Each number is 128 + 32 x the weight over its row's rms, rounded and kept within 0 to 255. Layers, rows and columns count from 0. Numbers have three digits each. The size before them is the row's rms in percent of the matrix's.

# layer 6 MLP up, 1024x256, rms 0.0651, rows 681-886, columns 160-191
120:110091172115143073169137119144155140157189086121067166105135166148152129121138139098112089152114
113:142098173081117127184090155144123155102144115149101159114152107163150159064099121101099148177143
121:106149129098226136135114104168159081126212143132098158122176114124144139058133113148128079144206
063:118121156115178145122167150083177120103146088120150123105083115084099115134186109133138136098132
078:144123151180155142119142126156086101106179142072118118154170120128117120116171086131140094112126
102:117108108078120159106113158134116084108101189041082177112151114181115139111153051207156068108222
074:122122199161120116157118113141160129079132126154165110104087174148097130130109106121162116178140
101:153091134111077144159134159100105146068094077148178143060099138146131139091114159126129122149160
080:130169123134140086109146141126130142108150112122123115139071145138103137116107079073127142139123
096:133096116121126168168139159119115099111147137190160167121148099194110134139068159071104071114116
103:126124183115130133108085124105080125159141122146112178101137103134133130051101145048184139169108
104:163089112039137147114151160174146084130107107131168122159127093149120058144125133164138093109144
105:122060145147128127139118084132139119164143109112120134160122085070175142196063184123160120165114
073:150146100174118136116204140128087083098156170113140148156039095087091169158135135126037156121126
101:094133137152102131126134150085143113099163123114166173100168112145174232138143156098109086125088
103:119109186169116121165131199060102110123152156095138143126095140117182112119131108111123123084113
086:176142112158149096103099114117174108100127183061122168166184147089159115114095075123145122164121
095:085133129100128087101130187147132095129077088134198107125175123157156123125102138151130069144116
095:123120136132136077135123071156107159130099116146072123156111153165084105106110162123094121119047
100:121098120139163151152098167131144150116129140105099161138079138124137099132134056161175089156181
107:118122138130102139142117177143130156185100087138120129124147105137080173135137141135148097141129
102:162174154113166139164126103077144116162151133133175115145146152155190134127123083107139120160097
097:133152107104123064201124101149150170173157135157065153088056109160164076097119118140203114106126
073:157133089128088116148086150115079086170156098165109117123085118127117142101125121062135131108133
092:129181168102080046159100145123155041144128113127120148114127164176161157085109146088140127093135
102:099133160119144126164104126074142099138181190096153115086143155083170164127126178142140091198127
099:135102160103145091154140122142114168156182096091165148199147073107116075086139126094131089121169
118:124171093157151165131149112144164154095170090120106176101123129128165142082108133046140132141200
108:131096150087079127178157137207103103159135132128168191123110138141117154132130122083136115108135
098:156200113169139096194114160092100140068102238123144172079127134109185133197078101168137149104130
088:094084090185113184168176155102178106122127119125139141192101182079123156118108098063094117086131
099:193161126114131131177083101128167095146172118157136188107173122150118154159117137140065094062155
101:156163184179181100077139114092066138175172175125104137119138110200165118084119138122057071112115
079:181159145112133144194164132138146179162079098152125108120104157085124118083147124102133089104172
098:147177136165147102117082134134125147108142188127124158130106067116134120095071158070159118126118
103:089043133090144095160133144143076166123198128177098122132153156151162171109122114109107127120094
099:095143151120151192097154074151173120165186112156129114164166112144170170137095148063175113135108
119:138202105185114128147119151114105153140111147149157188125131111117166155135110115112090106139122
115:144141090064055128112114152084106092166136123102145110130121121159096088167118109148164121078094
093:121142147126149108179110100115087111117186170154164115120117148145126108106131098087127185148091
104:148190118123149130140110174074056121153157109179115110151103128163113144099058176103078112167147
099:162152104114078089123136119116144096165110088172174138173131086202130102131119139126147128135077
100:168157069071103106127103119105087154157102185100120101120129174121171156050100111140083137047159
103:130120080141143133095085107158116100109128161122083123142168121130101140129089101167100059094131
110:137084149148123130198114146104099117137101174148139125153128109107129146098112135136122087135086
100:158110186182159099124136086123135086066129121070074136117159213091190168130137099098129116118114
108:145119150123175080097167184197155159105118174148171153136144111117146135095105089191050124093142
119:134101106128113117175156119147081147120091152105134103158137142087136120092111138173112131105197
094:149130110110132083162159092145100140068171129154111106156145138197119166120144094091168133125141
102:116112111116123138117154186078110133129176157196071127126178073128139093104119107146089098102135
109:174109152119121107160089084102111155086118166105138137121123168133186154107096113124097098094151
105:137119125132193119098065124115176081055101099075161175067125104219154067159136150111188064116188
095:115116150198117143146084108073106161187164150104173116152117088136150163063140123124151088067142
076:098202136158117121088106154082044158082132105148087101136146104098191160172111145079097100138177
118:100129130149199163112125096126101177120179107185076139151127134172153155156097154166105094157156
084:078116142124106136098149102146075089144096149077154176143116136145071160095098090095085062145090
105:083150125140160161122125070114115178185155073126105166127180076144094172079080140166108111167190
099:147142109191129120108108094140119105063110113099184133193134134173142131123118180137168129111051
109:161093148133137081107095145172100165157137127108093141140105110144151117167101081108126080080120
097:085115149122157130172130148129154078109104073075080158108117103186170139202114134104118118148131
100:165170146089119117125109139184144068149148101074147190153150187096120135117114174111149158165132
101:174104131090143134205095136121108138104117112099088112125123138119089094158128174144139103113092
088:115073181143144180092136107099134117117116116061138144088116214138116094136135099121165091145167
113:180172157138146092157088078079114104082154171090152117140193149118137165103138091126173096115154
106:122126132099087104128105176077144097093141156110129113146158185108151142134140079115124134118089
096:092135158170151140130109140129114147112167160123118138116121101086145146088120160106101097133174
100:089162121129087154150129123080144170116104168156123153135088137182142131153090150152122142160156
104:134220106182118129150150146163152083083119156112116156137136174100139112119150036130197137156133
096:186193158100115128174068110094149167065162153125142124123150148108160132112115107132124108133122
117:113145096122102115174164202123157140152120097166107167125148107116141108186129146085172146132120
095:076190048124086106152113081111200145151161083117100093135123130132109109124082126082151086138123
102:060177105188116102142095156215132138134161115085131168110138107126148124116115049124145141065152
088:120096116125096095094118166079139122143111107167107101189142149091108115120129092055165104073194
107:136086126144067117170132105172152081140125172138160129104124175121211124104131099094159081114144
115:143148134068133162121086127143178130150152105156094126097111150144106042117122178129106121131116
103:103168123188116170166139143110157106056081073126112142160178084113173133166097091099096099105129
108:119154132126119138094146117141144063074134133090128207197132087119123123097093153058136119061136
106:115143114139136149184206191155102165155096149121123155163134129125127154165112115098091127130043
071:123164145130100116109129167189114074139178094112139131073180136130123097094100108088115118016157
105:128124129110150152109143129122139148122100148117096138181156110191119129144149129140163094065110
103:089163136101122119154100114186083119091161109116154136134125166087169152138092129139099144124093
086:167079159101119081151087162159108121117223131186088153148157114122152106161090129129133085141108
098:122112167101182081121122178148107091146111123137175100173103138120142124107084148063126109158125
098:053152107119140143077112162093141154143112122072084116116110098131094120124115169107206169136156
101:094177096066074108108111162067126055068146139151136163161138152059136175124106131066114105165111
076:183108146103088147087119207086133196106130138168239138139168140139141072081116061119138165110132
107:074126052069101137115190165137061120132126122104129096179150118101137181120109130172120127155136
094:073147092155135140158153147122116125167083084132131192105150185176164179124142117133149118085175
085:129129144132123132099143102196104122201149088155110122141057133085123127059104168113131128173141
105:128104148130064135191097082072123116158147156108122173124079112150096158151067158095144146113130
096:089133200095126167159157137130141178159111203165165122130131100126170182112095057115061111162141
106:155103143074097144110100121082136152109074118199153189141123126140129071161118144147117093136148
092:101158147072104124122115106061142161175146100129122144098110084130122051129062079098109137117133
105:096107096124169152117083093161086138104107141125162159164116133205102216089096061175163113087117
082:064080151132081087175071112096087089069112106123144142088187145057156101097071157092148125165116
112:169087168140105131125140139122180168136119124116114157103113154124085110097121139076106156131179
109:153125103134178147115160146108105091089153190106144151102089150160055172154079123105101092135161
107:172102105162163092140124142191145169090121109105130158150133154076123114124112107132171139115144
089:089103139172075108164131096126127172155165127114104108123123081174147128138132130124102111141080
098:089135138104081089075120136134124152095163088119160243123165116100113185131106141144094095105025
107:202149116139151053193128167156128063117059136119058170120140167158094124157159075095114102141161
102:199085119158094127139143149183089119108151128024140110138132119134092159118125128121140086124169
084:138171119160094110163144174136113128127155141137142131088158085103189140187092086064072154163144
093:104109125161092077132127201065152192165139075156160103103142123149094107090141160120125063106132
090:110162113142096099111062073135147108016149141113136112180144130137168090108104156109117143098159
101:143118119161183156127124044095089134114184123106125145090157133191192146166093160088092084102097
098:206095119169154125157113139197119176083140157116135157113110186103091097144121086142158112105180
101:148189153107149065142146198150087102146138103149132095091156170192146098112125105082132058124111
156:143123129148133079098106113135104154124153109079146154081145213160128188084109112089092102133150
102:165118166100136166133100100125141176125117166033155152097087135106109089177117103174122119139135
096:122142173137146087118138168070115062154115108145149117185113124178145194063114106176092143114123
119:155151112126122088148130127102092090153143181145110202173116109150106147065116126142144064116158
081:147130187158132143168125161109104052144094158134145077142134127107165199145117088110118115116142
085:087157150140110042165099098080114168109152153157203117102116135102118169083085117158127140065182
093:146111173142204130103152184103127143146201135116122131110140141114200089144101127075177085103152
083:191181124156131097143114178151155120140164096175105133124114112170154105177125122114127111127173
105:097084155153107121161133166120099153036095100111111121117059179051130139104102162157130118126091
078:149179131085108103089149058094103169098102151096142156151077145193143152111129157104140109136091
097:119153185171207103113112116099139118170131140137195132102130114175159125121134134147160112119120
092:136149157144117150126139159060120101166104101055108129104138139135126123117153136114108105108190
108:163172151138135107152101199077103114156183097101156136095150150076105163152124143141140149116142
101:135079193094132109175108149239081190085215140079106114143090129141121171149150158117126052147141
112:154130144175101111142116129122133123159118181115100102176064192124129139084112154128155125110101
110:059094082190110092110153133129069114130103189049100145149138139092108144145110112189145108134135
103:112119140128148121115088131115206142130147152138177098098103125171138143144140134154110122090112
109:043122138046123135133121140154083098132135090128132131117131092139089112060105125156097097103193
103:112110149106151088119068162139117096135139105096125112165117125092128131092133094073133119105149
093:152139090138144142179062100175104174083129161170098140143103143133125153151119105149149148182125
096:130107101110142084101123143150124139114106105084143116091121130132142135107107140069151114099129
109:108135105119097099112191176139145164158161129153118140104143147175120101110136139144112103160141
163:156150142119137123086119117097086147161148116090160116124148178166126167064129117059085080115179
094:154143116141137113113125050055124123111194178182126170158143070112164102143087117095076099113153
099:111102161073163080121133164145111164183193098165128182098077118174166072104111204156060051090179
097:139109089143077118161128136095107123161178139100160135141147098119104093110146153159108084121119
102:180127130078088162169075171097172097129134141134133143157083094160084154164119137122140097069140
109:143095108153154101175175163096114105122148127133090164171134106150171148128130142129090174164125
075:141155097086069108136139130147148093145130138133112116164130100150110111153159099093088135060054
095:124114144143111084090138124087113146096124125131159126109125160135127167152136118153132097147104
107:194077096147097129137163167140073122120109145074142180131105169131171079108138143096143155101052
118:170131117140105133098111084120127119106163184171137185145143204149122100088150115103115117174178
076:131116127128143112159128081093165137122209121146155087158146151151108147101112117128185180145163
078:088158104138128138135177103113103129167158143104103120134165177142114146071085102156156151127114
074:155146121098129136109104081129158178117209108119170154112108156109137070131146114143138134146091
118:074096078076154078103078094155102165147130123117114138133131095157129120142127141107107101182139
098:146128160143125146108148102078127047120156104141129119188135124129108128083111069184099166128136
104:085158116096114104147111174137125106105072097132111164115083151132147122122091109081119162084087
108:163092105152110137146135095106145107139181124183098155135114128138219063107121107133116104158151
103:140094160083121128135155164169121080167134091148094135151058180084090154080089113078068099112073
101:151119083139127139133080143135145170190165139154114143117159117170093198114094164106160104131179
084:074118126079060124142117134117106129165177172114143127061129130119119126114152028144152139082170
078:174131143186147120217159157036092120143150067148128163094154128121173138125098104140132110136096
119:163125135075065084105090121140150125097170119146125175168147130143099123148120077113123121154128
067:175142140125129136121099169147115184143115072122165119142123183167080135143154141126153144177103
099:063083079087165095167141141174149114111144151099173086073118078141161096084088115126092090145154
100:105126193066162133151089098135141191070153149137152112173112113138151143139125171121133080098155
106:127147161140156113147039109111096182215181151114165125164132130155167149161109186125206093189160
102:181090141132153124100131117149097129116163163109145134096133148101170077162134110150118137091089
099:129120136140109085154088113107143054100142130072143136138131139109130094082102146137133110140112
104:142168138165180106167065205124142113130125159136133085141135142136108175131129137107164146179151
098:159178057111177081069135180173154125111157138155198166123154135135207109172149177131149097135176
089:135186193164155110227025154119084150155142098111130111178127133134123109171094124093154053135169
110:105089082125116159141154163195172119139149164116107147152093105157091175154102124159143075114122
101:152178111097172110128126122125167094117159105097168182144130111144075117159139130120186107120149
104:153139137111164094177128171152104050115124110111142135157081101113092115132151165125154145046150
106:129141117119129096107157115121130105189117088098123132094141053132162121118084168101068115117156
090:088126151119127164165101067124105144167131145150111109129157084144157204087092062092073103116107
107:155112151092077151116129099167125150138139173166091169090111136091136111107117104165115084107125
100:131155107130131121118094154100120165080157146104113125201119112123113133113131202059130111112091
094:091109166135128156181117119173128146138185121174188097111129177162146100115124143087206143162159
113:148108113132077138106103161176054107120099137118178124172129171182128203153153128178100170117112
078:135176125159088125125142147120097129134167102163126138145136142148152092132120115139110113119162
102:077178173119142121145124112122161146077123122128160177163071100081153100164127163051185154170171
105:124152106113113158172157152171112153117128184129104130166106168129183115103147109120163105107132
107:096071092153187140122115191183130135046188158129153145185108099145145153124063133116175161157124
105:130084186050129133092168156193134195185076119109154161110077080147079137102094111143093101158132
117:140144136183149149156094160116153208086100122095072185170079170180110143115131150088125110063181
112:103157158103125144092137165154054101137131108135105189101083139117163093087101085131135092084095
087:134153131174129090140114100108129177069127071123149152133161139150166119138103110103109071126169
091:143121179144112107145106098125155112122133168174081133129112208153172117154163098067136140117100
117:096138172152105123118060147098167075172141103128130120102171173122081155112107122126089125157145
093:041112145116171121079115127118092141094140152111144122118162188139162132146124166156166127105136
108:163128149107132184129152164115100134146125160069119137131147134161134115144145080138166099172134
088:153106181087107152160109156175139154125117099077170096102087190124123078124137143126154124131126
107:143159094168138074120153194146134135143111137090087149165119134101126098158103115119138055093121
101:178114093083161163149132124131138096082128173136151201090064132161130148113132135131179116148136
102:140143107136142082136159200159100094047120139130095147165113122072107171118116166173141156076147
104:108091155150101103138141076138139143086094134140106110135138091120142097116087169042115087136096
093:096172169124145086096099148099088109163131074136109129116115119175137134128135105148122082105110
084:133152191102147134120150076195071184137196103136144094131155139136121137124109096102145089080187
113:133150090121063115156135214095110058135143106060161131088096170101137141160122163174142106129088
091:053125138111162069154155109124068085131092181116145125162092118178158122080098103054146144082104
102:156078119160123183135119076128154163137082099054139120103138116121146147111120074185116164124160
130:119060189108116107118090123141094120111134096144101152109078086177118180112114115127074103159113
104:153178131153134138176052138127112170031078109160120159099144097166135137127142065175156112163121
108:146122054141083098125113081116101118153150133153111125138112143174146174072110166088122157121117
111:157152126183079136161128106155098087135133208104150139117108211099131144138086142125102115102115
101:089110124179107114143097141128135196178100080144152152112119126136149143123089164137109117162113
094:084148152160142122148137137079150148149144078080160120120150174138098162169147084110145087121103
083:155126114130126097092095082155061166118173115134124135115137146179097167124107120134104108141077
083:064128142160104146129134150138093099087151149096133147109083186103124115116118114120159141150072
098:103125150122127149169140149114111136103095103099066112169127068166132118086106151129156131169131
092:100171211121095130138148104179140191161151072125147144103139111190176129150082127136113046186140
110:093115151051155125144133163168085160145144108122138147167045122146123154154116088135134105141134
107:191139139120192078128143146135100086135148092157127152079116109119132181120118132133202151106099
098:135144154140147125079117142139104108115091150123107179075118113120139081083126080072094169117114
073:104148147090149134143127153109095152120112142145130138103183183142143209109087093117128081076174
# layer 6 MLP down (transposed), 1024x256, rms 0.0501, rows 681-885, columns 160-191
119:163108138168123167113119157133206126170106116134174171122106154164151128168135155158130164162148
114:118158105125138188139149141093119164071180170134131154151052154171151106129155136091142066158152
115:107106129138109175113085072106124146146140134106168107105134098104082096158142092145159115108167
065:138091096099068095131120108110097129115146099121140217158177108170152156094080153086097052109184
080:142147134152092190168086179141159168162086125121178173082150112097075169159126153160156186145097
101:157130105090048104068125161138102134128127105145099135116211140158106098129086164174134166115120
073:122091149095070153153140176132099167140125127081098176104189111089118114111158145102122129110142
102:149126134123125148113122151119153127158087071154101139096166165096179144101138147124072112158069
081:131135116164117153176109108132135138134134142107134166138159170080077116165134177141079127089071
098:104131126112181097105126118124145054142162148166173066136073140067094178111119143148103082102048
104:122113140162130151110107134157124122109117131124140106151133142134119104173178116113187067110176
105:128125101090099124140159167167189089148139164129141165071083163112120105131160140084099149091172
107:131125061153138106100093118155083108048156100097150125128145131105115129133121148169107116126093
074:099150128098137065156148119139134103136119143095126128105101106103190121057124138120114117157163
100:169123098163158105080127124113131119141132107203113209060135052129102194105107170163070147158093
098:147205066140050114139182097119100108162170109189156131124125125140100130116142195118065097166115
090:165153099161155135139141106145170124133087116092102119154094068056144140175138189106137135151094
096:147130132121125088122110118111131129114234125068094088086174163120118178148074103146167104136197
099:075064174198159102169098155117143139102127132100091114140181174138159115152140159160173117080099
101:156098147113153102154141067154165154110113147146101113137100158166145124194154125114052126114066
103:142145086181081122068132149127119058149097145206116076092139082134095094104210089105077117109120
100:106136100094081130117116111077129132184098121191151137082154109173116102126143085112097075052097
098:140112101125137170138134154086142130077129101166130085139139129074086105090096139114137171135143
068:070116165126220136137153156165200115122122110114132154108099157124159163140105164143128155124175
092:131106068168170144113132154118146169104124091104107141092096179151141123112126092187091098147159
105:134099130121186152168074168146098149076127096118089085171077112104149161154152181151180148093167
099:134116035095139175146114107108138141106143165092191137129139087128162150090105107168150126109098
116:162133100131173106162102150083106162188176137086111100112036119135134089148167137144177186143137
109:114144142092173058132121145168152219143115167167139157085134161175105154128130102119124156124123
103:127138120129143109134122130088103137129140125127124133127107076084170102133179190149131106183174
085:187188129144112151124149112134193173118121140115143113121121136131156114126145157087129098119081
099:099074120080135103110124125138143116141119105107137103173084120085118088155140173153096122150155
100:080155129146135115146122147129128109154117120117164172135083147160209111130200081141126138144143
081:111122128109116109112116105160144122123134126155139109104111073165148158105077167158072151191122
099:131104171156143120125143106177117145149069090096097157121162166091100105111105112135133168140190
106:135122075076129134104121138131169145136178102132115134152138161124153150077166176147177141111111
098:166117130082135157118061107122109103153113130128143136170221160156080146115098108164084104150191
107:115153130123083067105114117099161137142105069145167099170154123035106118100159161102101064183105
116:157120137134098174179121158146086089108076174131104151162119112124164139173167139077133066136111
089:162106089102155086157092119222127183106124144101126113106082174114096148165054133086187163124084
103:142146186141115161124116152091096167132055127186123079115141122143127129167127086086083167206149
100:117115087134169098151093156127173141115078139129152137156084121120075130142165123137097122091121
102:155121142140193100138141174070110078135075127147141120111155134171080198119090125178184123073130
104:121114149096164115087102102094129126182113125140151175183145059141152114141175112099116151094095
104:136166108168154176167081089095140131126097154144156168134201121106142138165154128106141118136119
104:157185146120106142074170136126126109063110101112150130145153167134158135122141186135118136141158
109:095125136084125122106145168168137127130151140066083153147101113137143154168139073137074145154066
117:129104109106154127137187107139067127113137091121085105151129135105133130116093108192114113108037
097:142121094150120074134143126156117158101112163105106112150144148152096121150209103130186091168139
103:083109121098165117182146116115106106151098066136104050161141163073123181056138122114110149132065
109:150104114124117208139108173129094128119113169086082168176133089167082098122131101141154143130122
104:188112115139135068095172157083212151121099154115081087174180167151099095123177107119144160087104
092:156127071169154144175169137173110107137077177153178122113083134115148140181160109121164122107118
072:139128105099164109097153120139200120143139154111150159158101153077141131115053160169119152070108
117:131094144054143134124129168075118137134160086100139173100040107143167141118140146121133132108169
085:157133125100148121134135101083180135120153134178106140170114095094088156141130159118183184111121
104:073137108131141137155138127113104170090137096178104106102133169181105199135149121136071107119178
107:115118098087163124106187118169138133064111180094182209121038096089192148207105167113176084140113
110:107153088139098092082165133111131133154116176119210112144171169077211140132128134123177135132123
101:156080117086146138130153119141099192119148129149067058089139103113097160110136086162076141139093
104:158090168127088149121175154180145174116123117160163196167144157119165099149181136092095171116107
101:080095139119166103113136137107199192157137108139106144133063135122126145151126141168160163145138
088:127205175119097061192114155168061146156132169134137126163185097149132122122045115106120163081109
106:129116129083105100140110089111093173122149099067152157056113095071111073129165124124140157148154
107:225145129128156140144076117132115163169105160092107154130097095107135131140114098116145121098066
095:170150136097052067118145125114107175125175155158146130149154094146092135103100172145113114180121
100:125101122145122174151124123123097098142172122092120141107085134108108042054224124179103156065076
107:156140094110114172161130091136175177129160095140191150121109106118110126119128145142087067152149
098:119147102084100117068080128162153115108138118128162194163106148180097148127093164137098116157127
113:114100175127154103074170134113110098099193143104161071135137200127175105121112100159114119129122
097:121123140116086138161164129097097155092118154135162101094128192145123123107223143167138191129140
103:075113127161117162130118190106127109125094123138127143161178135161117133178160124172151095141133
090:142101135159181150132115082166123149161154162145088170117083131132190114128104137090143120104204
108:155117111065158165162161152119111109086120159093118115135158145122124176094208142146122068117151
117:091103149130132112173172116108133099097190174140141119074090105126142113078110117173169151086140
106:155114110149119106098137115122142129124136077147148095146117087113158194183128115140130133161162
109:126156101102106115118102104110153132098169170105121143135081100066152109113156058135128107135129
108:140151152109177120123135119135176142131118100107144153135109065094128113138086155101117149094124
080:165088125168122161096160106110124122114147125080057171127165144133173136145151178191065106066101
106:102131136098115138080125130152112114126129140090141089142202104152101113172144119175151183073137
105:147131140101183159127150111128164101120140082186161152125068115122109152114172132156098074141120
089:049164090116106180155118131139176158194181194160136137059119104095096187171097083129132154144141
096:119170148196121133110164140097131102105094118145155133153121117186160101152119116130114123138120
101:169164138139099136146119123060060158179107133119117099139027117121113104111185100085131106138128
099:138120125151126125111204183039112077104077088108080120115113086141136102122134170115115099146110
079:156111157158156158150158132132193113102164080076128098117120110090169090172127090125087105152148
107:105062107133117130052150096132157132102129151145120122157158086090114118160124171154121126113102
094:173133154119140120053137141123131154133132123103127085165140079123143146096130176139127144124159
090:117150117121130109168183141106149133146141189132095115160142096143121147147106101172130128118166
106:100104111079116116146141166105122129125039105124089180199127088126079120154155166193156068095065
098:165135128152198125173142132107130129103144125112118040165137158169095149131200091158146133149095
110:121157143119108078143143165093136194122146123182100100156123150110092116150079101154054152112132
096:089158152130155161160128087098147152095118078131106098180176119149119149162189120195066103126150
112:119115182099113158142133109089118117101125166103112121129081167120141140156178125073133115117111
084:135139080075165130186121143154135131095172135130139160142102121126146121155165132129071163100117
113:118163176109136077141123122128108070133164106101135132181107115091110126110157180082175154102085
107:121122162134111135097164119117185133040113146128147167107146110116192099204072084125180149129148
109:112103122096140133148119182143139086117144186121170122141103137175171115167231118099116112102119
092:087124152139184143130102145131125117149122129191095152110116176065126074068187105107116136148152
102:085140139142154180157175143138115073115143096099087084140139093184179128179112169121102142154069
108:096110145055137136174103116158108160130100135119147109134078176101163164101167096097136145142114
102:123104073164167206064176166120106132122136095105120151201124106136151142189110119086071130105123
087:139124165104177118151127169152193082012201135108147157118117154097105150162126162126134178136159
092:144101120134189140135105113124105169133125163172104091104148181082158111177101119219128115101147
091:091085160148078151164123114110146127114154131117062088110102121168161160105123084108153101134104
103:073087099129120110114091110097111116128092155111095143176154026100107145119123159097143103148092
100:121105147125093140119136161122138117134119088101148113153121126086084074174185152104124175129148
097:137140124138108137170107140064116215170110151157092085111123196116111132104158086141160131132194
094:157158115128135110133133139110092132104109107159125130120165165124127152119254104116132079124102
101:103166167094167085169128164080093074084156143176095198176103121112089120091095120089151080131151
091:155113093170107171152120123143109176131152156132090143108168166110131111111135083169115151067114
119:152083140180132147119108095084168078099117193136137138090129113098105142138087138153127132065135
083:154080111143143208148084091129140085140158149152101147132036117085159121214144130106183064149110
090:154081151114104130105119180097090159123148103122095089152134113174192113156115192176144154150104
094:132185130112123178165087119127112126153140054084165158125095059126110081070134152150134118105157
084:139124127151156077177124152134139173151161158102145177172112099134132125165130094147180206125107
104:146159032123133150126121112092137130148142056097123123117185120135092128127060120100123097105152
079:137135063123123126204132170178076090099119175105106141101175125076145152174156094114106117085127
094:131078147105118091056159155064194147091098147190086100140164117099171110134158125167153095127082
094:133105088138117159152167122130145123083145148111053086152159120112146138124082176136103100097177
103:090086071174091158117125098107197124107142164146113163153120085129096101110112173091135098138090
101:141090122063117111145146144168127133073167038147157095138122145128124104080152198043110129082140
113:138134140094135129119132124143119117086122073089168101110173140090094135145134101155124093141089
109:097128130189112126139131134121171155116095116119165092147135110111094053091125116125111144138163
106:127113192128149137154130096166097135113120134172132169124135128099121195182094122117072120096237
109:105135104121104179113066137110171156140098166141180102131117140122168153150113088130138176114141
108:131177139052096152165132121127110146134103144085126145161097095161085143140176115113141162124120
095:105134200143109136095139170084108141159121112138162117131150126161175165131203111168157148100140
096:075155086116190111117162183138166144133112122114188092156138137112107138140058115077105171107047
107:138092109105144120181117224123113126159119182132114073171149124186118163185062131189152111134111
087:127147123130145146135140122078135140136138157143152118128150106135130120149248138095117088124099
099:127118081168170067168095110112052124039151129138093131084104114107113153176113118142113120118113
099:103126204156192074136126147136098105127137100091125131165111140180142144094180122157112100177167
096:119110095114138143159149126107150127087115121182124093178159064149130165164105138136129124124111
101:152100100112184136129163139151137099090131112184100182129113140082080060127092095146102174061139
108:151144111208143116144149151144163173121112098139162131159126123114119140091173125187124122132105
081:114113125186172138164128139195117130078108142092048141088144155123151131175107137134149120076150
094:179138135081126120082127125149139044088111151150175082159190169101126098139168191125130092145111
110:128107112074140101164147101120055155141121107129154136098130165140138095093132087131136096145099
119:135073175157151098112100134096149110102117154043112129112136195114116106154111133167098093124133
082:152104088113034164123115123103090102147102164137069203104167117138161125131163153156073095121096
078:144156115137159135095077166185151087124161102113045154100130092090173157170178147147130143108176
078:123073174122157066173139126186177162143129146092106159087178119080204146154167111157101104104182
117:102162165166158159121101069138216106138158057140156127087157112119099182116137138124081127147056
099:141119156142111129151100098135146146091159066171187184147079144145144092142108153142096122221119
106:128149105102166137152162138102156107056140094138171148093124103126065137157139179108101103163145
110:115078113154106119184111063108139093147143141141150151107059172143149152127094066128141137220087
102:136080128175157121192158129130134150130070097094113149190102148165143155144142091156100115123131
105:227138127099111141143139166128140183068143147173143101139148089111119102136128114153177133097107
084:164139142153129120119161139133168115080114117174173148141125075153108128170136199121155134188133
078:162127144133096142149108057150082202104178153111100176122114124095119145145041165113165168161154
118:135113161106158125088176094079113183075166156187138081145140117123160087157163146157059059149119
067:109113130153165085104111120141157095122129199141104156068149090066096123105121136092107181087104
101:160119052132104138090169132113118167197150137162159075124128076199107127124169119088170109123086
095:129148084148115102134107097140140133209103145154145181126090110124124081089127081140114081124024
102:181130097125150139068112156091101113158148075136125127132132124093087143101146086133098068108183
099:127184103103085095066102147152104103119103120140163151175142142139106161105164133125067107149136
101:146140055143159102136117121084099104125138139179134122154099148107117100105166121204134088110100
103:157076087174052082108090157149080085122069189132096141131126113117140151163205151183139169092089
100:179094160086117144163103127095092138094164090089158147174095089109069146089214101134141122156152
092:080112162170174094105180167162129073116112127171138161126175145123103064089102116133096114088188
112:080082091126160140105106154140158135102213154106118152156108125129116123124132136142136164101123
108:124032144166092067077089093104068125195195111153161062150079093068110157108143163155102105159102
104:070123156125135112116135106100068137160108131123097080045125124109149096126173059084095195178095
106:134094104151120125140149192118118231118199167150118102087092078143142139148116143166118139167097
090:126165113149109124169157108096207134144095199102100066139091099092126152142133114114134123089107
107:104120093093129134104150122108189122093162149136160142098153147089146104150142120146164136160146
100:152149196110139189123127178110122138100104110100138085222119155098139161101158126131123115073086
100:154128163141111145135121075088123162090164113094101153111153146135139133090150143070134143108172
108:168129087159137157134154087169153131132085143115131163130094093086092100146123128153117101146107
080:096102108055147119134127150151162128143105166141043141128058079115097119133089164137068126093095
102:093139204183112089177135113081073141102128156107088143098172064181134142105167120156082095113125
107:048119122166152124234092119130102131155113132127149168145148149113131128134179184089140087124114
107:084098084129064145061100111084121114115092128119125114104110100181077100114142087143191095121071
097:177162071154142185138126103151125163094147122130106128062104149184169107110151126076169157063131
111:171154152183177114136128127118187150110132165121103095118134162139137118100235136064184117159125
112:110128158232197166130141134078090138165149105162107080068145090117166071140143107129119143115137
089:119093181151123129122140044082127105153107112184105144153123181149117137122116145143088158130117
094:129109109099137090111142146122116132072120068122179141081164108143155159139107148103087148094131
114:100174097099107151154081135124132154169175126121154111171070143087103109127166109159113166141103
097:075113168124133084172171128083169106116119126099120123163073111173135161132126136133152069176090
107:132106119184156140131067107128139089146097125128106116172158097113082084097094103096148190124131
090:152122105103167156173149157138174154087113192126114171084147133124154128154168103150120124149088
104:094122058074178169149122149148137152126135161156176145163118109145117158104151094107124125126189
102:118119096142110096119131120115143137161092053128133126149190196149077130115157053110163101082168
102:154131138148155094105142107107143180144120114139123172125126158132073164121128154112145126095105
113:086125159099149144146165115145115105037072140111113173132099157088156117142112135167127133115152
089:105121118148116125139085052181098173110109200140091148081158145143104151136124057112142153126178
090:166118164143139160109127190159106100092168182110150063067119058101123162187090162177050118164096
112:186116114117039148063147150161137203099123160099098150152125134118119179210160168134138099148160
095:159166090125112151138081118134119148101202110120140145153125104153094149126172054082120093139103
102:135118141098198178120147077065114124106151152178119120127125111128093152093097182126105150147204
139:105083206154147135187166135134120132117127089113098181093144087135133144109115090132125103140109
104:181152108125138171187144117144117149109114090080160190107144122115121111112084103147114188071178
112:130142173123162135179176139119188136094154148090156149096195172054109088109091155102141124089088
115:162101141131106129106189128093112129145111118118149108128106113117140188191148140180126132127079
101:131102095137178129143100107074151101089193152092115071101129105101113132114091114141176132067137
091:196125155075125105127163163108129122112154157111117064122181128158131157140219130099114132129096
087:090072097154142142136123183144171140151141165066131146123181128111131134170100166136160133109102
084:120094141144119182076184137146186160098128069132105160088184153146142140131133153199087094123118
097:117082160144136056143124143125110175076166096146123105145167087144159086125091098160102146094098
097:145082149126163115103156131131141062137149130109131162120155112111039140153163140150139096178159
109:155113122063119095177219126107093143112142140097144133127125095089133184191099162167176125153122
102:111018126166132141157108118144164171131114178083128101117065119145097108146079079136085055119106
097:091122181127106070097089171154087133176156107101146156184178088093148180166108125138169112160072